{"n_layer": 9, "d_model": 96, "n_head": 3, "n_kv_head": 3, "head_dim": 32, "d_mlp": 384, "vocab_size": 771, "activation": "squared_relu", "norm": "rmsnorm", "norm_place": "pre", "norm_eps": 1e-06, "positions": "rope", "rope_base": 1020.0, "rope_fraction": 0.5, "qk_norm": true, "attn_scale": 0.178, "bias": "none", "tie_embeddings": false, "parallel_block": false, "extras": ["local attention windows", "gated attention", "exclusive self-attention", "value embeddings", "hashed n-gram embeddings", "an embedding shortcut", "capped logits"], "init": "orth", "init_std_qkv": 0.0174, "init_std_o": 0.00411, "init_std_up": 0.0174, "init_std_down": 0.00411, "optimizer": "muon_variant", "lr": 0.00594, "weight_decay": 0.031, "lr_head": 0.00582, "warmup_steps": 41, "schedule": "wsd", "decay_fraction": 1.0, "decay_shape": "linear", "final_lr_fraction": 0.0, "batch_tokens": [8192, 16384, 24576], "seq_len": 512, "doc_mask": true, "train_tokens": 118500000, "steps": 7964, "dataset": "wikipedia_en"}
Each number is 128 + 24 x the weight over its row's rms, rounded and kept within 0 to 255. Layers, rows and columns count from 0. Numbers have three digits each. The size before them is the row's rms in percent of the matrix's.

# layer 5 MLP down (transposed), 384x96, rms 0.0418, rows 203-268, columns 0-47
100:151112070101141124111125100114120119154154123130161151159121125138137158116112138136090073093114141104135167130136131121153106100107152098133136
107:121053087108094129121081101153133153138126071094106130113148171137130161158133137087101111144096121111139120162143139106140126145111084103154134
103:114109154148147107098180120178106144103086131121109082135119141175106145149159160134160151175094102186103137110116135090081121103126135134126131
087:138146112134094149141094138150146106098101112155121144139140147155067086154124108146141169135135099136143135136151162164134157146164160110131093
103:133168115113102120113140155083128059125174123150147106142131159132154149066144139130141124127145124077107139143134147126130155124144141119105126
096:098159127135123160107143093129100102120134151129050127105149148165141090135174109132160121145082127152148148139095136153170164127148113119106136
092:130122108136122165152085110124168128152102125126154150133146141094128077163115092131131115128187123122115129134111158139106142147176159110148117
104:107132145117082145146121153111122114112114124121128117113148119146159139117101130077114141091128156142106171118106160122102156163139148129118117
097:110147082156124153140121128153131112187152130131135147143136141145109130145146104191162107131141095109179144143132129116141076130101131166100162
091:117125108119158152113137115123078088117152110144120135099141103187129099144100167112134143135154101134060103136147130148087138123138141100098129
096:136106098117124090139135196120129113116156102152142159083098133137132138121174163103127144100147134085160111102113136156161126087134148126136105
097:164138098091129151143162149114137110128162119130109099153128107137095118107112152134108126127129096115132117124122118134122104122119127133117137
094:103150142102171132105122136145147128172107096110135159162103102081098118161127113161147146115120150147162144118131122133082135137107120119116141
108:116178087151135173123085136115108154156110076160154148130111119144140142141124147140139115149105092116086128104111115147146141140121106114107141
101:121153132139166119114171111143117132117144175134103143138158117159111130133167169109140117125109128160140128133154114153111123117102118114133114
109:167146080166138168141147141139123154158120151123167097126118109106155143156120107069147134112105160112122134127129136129103150117142119090069164
099:111127134090130114150132133113149165127174148101181097128126123157142191146121108136094124102105138110156128143101114145109135131088158134129079
099:189154065083116127163130122151091077105162125157137127105144112135108111163111118092139160157174093145126121100137083135127110134157102088095138
095:152098096155147163114142172117113096067172106151122127132142117120166134103138126121169160127085130072157128110157117144136094109110152122168138
094:149122074126144137142115136166144112145138116142205140106085062168098154133117098144094130121139163119135118125152109152111142118150114115149113
111:112145104134094107155131125119150105123151102126153145213149156125100131139125115120160127164128124118133168176123176118106153126138134140143133
098:180101097113163143140146154105159092132128103115148135134165071089167147135095132120168107151115152103170116159144132115145114129118127128112133
093:138170119143134138133144131111169086151143100133122119115149083135124113120165107160091122117114129124141131117157119187144138115104145106125135
096:196115131100118154121087121143147102130125150124138124144141141127173129118149123158126189137111115150165166114114115162144108125118137089108143
101:133117129091135157153144106131079147144124159123136135112167150172113084114153135128144161105158132164124146097164157151114096135097105131151123
092:159137150108096157194131098111149119100163146163147100118142161126148106115131109122121129103160159105139100148153181130134103156119115130144099
095:103115116107134152159108121115121156125127176106113138090121129116111115162116162131142108161144176110108126124063165111137107132113135107106115
104:115097114116164089145119170132137148143141126124118118144123072136110150193136187166114152145134126114085161126112157147114142108089155107137139
098:137089104093158117139106160130154083163115139120107168136109106156098116132133110125141066135150127128135128146157162083125105141104116129101132
101:099184142102111107129126123112140094159103129113107100160078122153111126124103111132151083108143107104144162104098129095158139104117150136145124
104:139141149138086152145130129100150142119116084123121118184124141082150141098152120113127124095135122138137088149108167152107112127153175097115109
101:146163130084128123137145120131166135169125161116142130123109147147134143094120110089125131107137098078131163106130121114143148123118148119119114
103:141135083144117114138150119128126095093139106110149116131138091178089154123139120092140139113106114162121132153153127109132151101085093127135119
100:116174144083108133096158145110128112169121092119150162099132109156108109154088103115160148103148112145159116096151114128142107085147151136086108
096:092154152113110124109109144105129116128131125126114135077119147058137126157146167110129129173130172153137141126132127132146090093156123128128135
096:095138113135120125134138133125123124105115110145169112118129120077159143189108128170090160126120131115105124138129163104120138063132131085109155
098:132146113139064128123131109104178122124142154130118130073100138119103106125106118116167063140115154075133103110155093137140113119148152106087138
102:135115114109129178176106108110138123098130137116138125143122127125151092111116153122183129144127144084111158130114168118114153106085150101127134
102:117106136087111196127115136153151117107138102133138177103107113160105146122097118106128122089142133170123129120137136128124098090155141109123082
099:145124123139124141131141129137130166112131146106158149137143142119102095177195122163125122150127095120137108134153129111103096121122138159143184
102:131107122125152128140091090159135095118141147109104148106136110165122132167142120142113076146102142123114148164185125124127126103103124159126162
104:135137165129198172100119093122108128129120103163154144149140091116144117149133109154118139118138158153164098150164100118108132126097095121118146
097:173143093118134105137136125089127122151102091141097148175100111122132084087120171114110114118164120151098169134151139099168135144118127092089135
100:106120129140151121151081109124169142137144157119153165157109135115156147134084123112136139110142129163144084107155142125167110183139125105175107
104:161141126110125111107109123097111115108124175065131145148162117072119171104140157150185131142098085107136150135173103104144155109139098144120155
101:172110101118130133148110134086139125145116114161120129092137111131141137146139114144135106134149099107071115141156119142149143146149104098140156
100:155133117108140127155085136153167114123124121170144123112118138133129104153111122134081113124136116129143159172152104151160109090084108162128126
101:166133105138100171127110088131143096126142184109109102148145098144122108118096091168087127117126148139130117133107114125123141116095110141093130
104:134148118126127133184088130142158130154122093140142130165112123156133068098122134120162153129132156163116114142127066118098122094130095140114164
104:118145137136135131130136140080121111137146122119118179196167118139133159145093100105141130122155180103146144140121141128133176120150091125094113
094:107117159119146138118122103086119106081110107116170080149144139094113084101100136111114136172098121159095143115133171114096108155133124113140144
103:099126135125145159147182156126136144071130130105142130112165178093136138138121107168124113143170155109084145092120153138137126147160118119106141
100:137116086151159101157109153073132108100145113130102132126145089143122130155122129110134148152112107161129138150081140125118148151117122111119136
100:174073144113132135103098084110114127145120086095142121121123156126130139130098170092101098129154123133114114101132164134134127167115166119107144
091:125093106146128118103113133097081108118128053130131128128168169146117096109073148166081081126131088143089115127156086113126137122128155126105101
104:152121122118084114158090113111103125104122146135141139137145136119101140164129097179158106125172130144115132159111137154146137101130154177105132
104:164119117130151141138140118151104128143105157149122105101150147127104112125120155110125137145111098069141063129137158160120099113126100158154099
101:171132119166122127142159154125114162166140166167105146162139102134115125126077109148120097104115144136107142116119138124133138131086131111127144
108:168135091134133144110141152151170121130148147165126128102096134099133145098103162153128093113149127113114169126123113112156174110153124051106141
108:125150114116126139134151140104160151120133128117134164120140122160109141181159150161167137136147114078153173143156137099132108132080146107118107
090:166123127123144134160145132110126137105122120085116131105070193137171157120108163132136136127100126134155151128145177097134112133169112136151075
100:146160171147152110109185124141122120111129161121132163147120122104148105100145157101090111101138129155170165189125137162122108145102113107103119
101:151100086141151146080103101154148119102139110143117124126124096115099140124159140104131087111103132128163138119140135105131118138149106159126146
099:097115122098106145145126122117112099116136152115160116091141136126138125150074142085105142116137152101148157134144080130125144074118153101118118
106:114102170105126131161111071081128093146131116123106125161170169098117102102136167151115107107134109161131124109122127113144126083104144099129132
092:079142098114078163119146113119110118156161169129108140124131174117136127143165123115125131135087105108121188105117116115094088155125106146168134
# layer 5 MLP up, 384x96, rms 0.172, rows 204-269, columns 0-47
106:102093159142151133195115152118114173141134133150129132093091124172104129129101107104133142133109104118108119124122102150132114114124167135144141
103:128144141109117096122092127140173122115110119127112140131119154163134107153099123133109132165140122128147118139148112138149119112132141169142142
085:124152135137112162134146150075123088139150103082123194144121156121129118134162130131170147140087136102133168108147124146148136134178123150134139
103:159184131125089158138160155138116098142169114157139119118117131135129097130172164131165128140120165109118113127108138120149159124121140132111146
104:100161117153112142155118119088170119165104140127086121144186142121094137148123072076146151107138130137118087100085099088143098134131115141157131
090:127165117117090134151126126098157149120162124117101174110110145169126176133116149083148108128094158136159141104155122149136106122167132142144139
112:145129108099124122116122083177154141086113154178109154145142085109118129097124097123141158142100132150163104122115101141143121138136146131142146
097:162142111141134102162087144123105122120147101140146126149142081118115109127128160163195144120109122114095112108141157117125155140101136158118154
087:108106116140098119101124126129099110118154149097103131102155124111128124115117103157134113167120120102102116131137137108153152100105130156108138
093:154166095103085111124135149125114135117130122110123108114098113198102130083166083144139133130106141142125084091142133141151140139133109188154144
110:134136129110132066161112098130098153146131108152127115124124152109153082072138156114128151140129121118105181119118107142157175140082114135107139
095:154188181113133150161126150155123125077128124095102085131112129112117102135101093133136179123088143115135112114132105132088144152122139146118141
112:127149127109113096154114081119146138153140086114140147109159124126105162123149104113130146162137115153115139132124099164145151157129130182142183
098:144151172155152119130123120106127153142156147099114111122116085172118131122145175142099135145067128129153138104130105143104136116083147119141091
108:148170149173120116152139130122092132116139137136127128113095104097135152141140109094155133084097135112135161095109137098115089124101116142104136
101:106136139135149160138120099098121125140105187138129113120153109071135108107108085081112129134097172136096105135135138154127158146104179126128122
099:128136128115094142095168129127150117133147118119118138126120145112159125110097132158141111135121124163161112145138196109104092144088126176122126
098:137093126101126088104129133139136112158115086183136150179140157109145147107155133093114160100082101101122122142150137134142143123129077125190095
095:147121156132096133139171092129097085152093116138146138116126139125109119140153120093073148120159081113143087123133088117131099095110084137135112
103:139139139143152149115139110151119146127103113148122140145116063078117126130081126119117131168114149133153130077118116125119168136116143162120121
096:138102115163111151159093178112097099097121153142152142133113091122135135120100139127168150136114084140148149137114086167144133116081152150125126
097:144103121113083087128110133130123146149152120129145158121178160093112124092179149134115136107127152135113119108087158127171128076131158140153104
103:143118121149087112124164096171082124102147102113094114114126133137140143132121120124107153105087121133130162133125130132099115138101140061130113
094:181104113132124153075160107092102172116155149115144144106149106123091103132137149122133184115129136097142139129130095136157111144095139182136125
089:198144130156069130153145111108143120124160163116145157094085107131138124146151124136111139160144127133147124113132140173136110157132099082131119
083:172148129190108137128138117140142112120073085143093144138105126136130099110170109173121137110157099131151118127144096118110140113155168145162097
118:142112123166132074120103128096118143123149116110157136159137087134144103130117130119120162161081138126132144090097130151121124116138173123104151
098:144134128095093109119108120143151108127122136147113128120134136183089125154160126088135101155122105142133153157108166073151139153124126102106134
099:117150157124093162101129102102145118164126107100133143138092114131111140133128119123158157099144110099156178108104129141173152073104136133162101
111:130169146117153150120091153149149111132151122089105137169168147084142141078166140118122165142144160117123134135132123101142140167106116164130098
099:115099113166127175147149106145149126114159138124118108161113126127158132138104095120173098096137131107100176121133095133135141146118128119108102
101:151121147115111113110145092135182127146060089115119137129092119155134136116160134112141135104145130134185086104126098163128117150148124123136157
097:132145135124119142089162121119127132095161110141088144076099108133148100103107126151131181152121107125166108105126161084120129097158151146119132
102:085152182124100144139105163123126152096064116152129102119149142123196089081103119124113131124117137121111132131141116135114145077142157119129101
093:132154125153129131155133146152177153151173113117124127131126133119147171112128151147148160139116136101119130126174167134153137120124159137168105
106:126095152126143167153163137157121134114156137144131099147130107104130150104116121142110117101156174119133136107163141173119148146136162178087081
101:126151090143113113148140143098111133110136129142115113154078106102107124155138130130099092134096129123164076141136124133137057147111158128150116
102:060092122104086163089150156124130132151160085134128122124086145123147142150104119105144113092110151139091135115122127175155112108152169117137154
100:141074158122137142111166165149074107095121124171114152148146134060106108115110119119135167160124109098183128095129134148143125153128137115118110
107:105160151099143174142063084105098105118118163125102119123141118138072158114128115114143152137105129080123140102174122109152121139119104131174142
102:133142110114100118137127101087129143101155129136150120157111140155090132110153109125172149159105157080162164122130148124102138134144100184173142
097:158140124121103093137105092094171158147161092111118137159118138115166077064124151142119115135113144130137129110124140158177148128110146106133207
104:090107170167124110131127079148145094138125094166122123180125120103148143082095166125175154126162139113156124147135100094115119133102129102129083
097:075154119151131114114163140124101143157177135137151099127110120110119127098107119155121109132138128145115153147135173133122130148102144148111122
101:165156114130114125113134170115095151080133141121137135132114139125172096116107127127079145116112084129148139125118184140174151109149122129136123
108:127138152123128134138145122120127144120122101155154134142107126139112052122163132108109156135154141126158169124122132131113142131138162175111165
111:132157120133115093135128131124151155119115138165120125116090090120181115146136110153097129126102153131119095118122141108083139132117115120153124
102:147125150094098141113121079153146133135118154162069175131127129127102131128143151137110143190084106134120103119079156114134149105114125086124151
100:152153113107137095107140157086103115158130115170111106175152115113120113147113154114138146150150138101081126157092151123139111158093163118139119
089:146095136134125123154127120157103157147164112152076173085122159151187114119154147140129100113126072123149117120138150147117132126103091131149100
105:116142120114129110125143130127132128101142122128123095116171115126128135139130158157127147162106166117081119100146168128137170147118146103166110
099:091118129145133102158099093127122127083188101148118138142089097139120152126129133117131134096127137126132144121088103150130128116174151124107166
095:175116137137101151133094090143103095139166109150143130162118105134104175102130162113137116105118150144105119152101124111105077122125171106168144
088:140126161135110139106110105116133121056092175095091118123098089145122181107158129141138186116118158122127094136155113160153130117147146118153158
112:154155128123104098140087114096112112100118132088168136169133137093117100130119122149136124127123122119154109132151135214163156127133125136112168
102:162120145111114150145116142148084113127125145145136132124125127168103137120140124109111161132131092108154110130150116116122150123055112132134139
112:121112148131178143164128108121117133110168130124135126162125153150175143132133103113122113164167124150129136110133101160107141173191145122171138
105:124130156132124077144125076136089121132136166134097152141138113123115123159203102133159151140134163115107101091159104104178135121108128116178163
108:157130132106086174138148124091123153114109112119122176124109110154079140147115127135165143090132101107096143126153126152143142123090096115127124
093:148135147108158085103150179129152127124116131122095146156122155137152157114112150142162150126131125122127147151155106108169124093127144162146123
096:179132151147103131149121124139155154112117143098132105127130121129132137119105091118069091094125140114126128105137125093145161106175124147171143
105:149145173135114128127116186181121140147099118142152144117146159086134097107127136080155127111070148169089117110105153060129136130136143130124123
092:170168153101131093102156125132130135137164103133116108089121125099119126108104141123115119138117127089176078096124138143130106165128105153165145
104:118107123158135103147145119167105096161155142105120139140168139121096119092122161139104119117103120095139144103142149116130077113100159131131123
096:158158135147160107152091157155097131113105114100115133135116098137138155109138112165146144127173140141136112104141104125094191133091146099115122
103:164177148154144139175088126110133167114174121157112145070102132094126124097135150095103137131142144137110133090162152109117108143115157147108170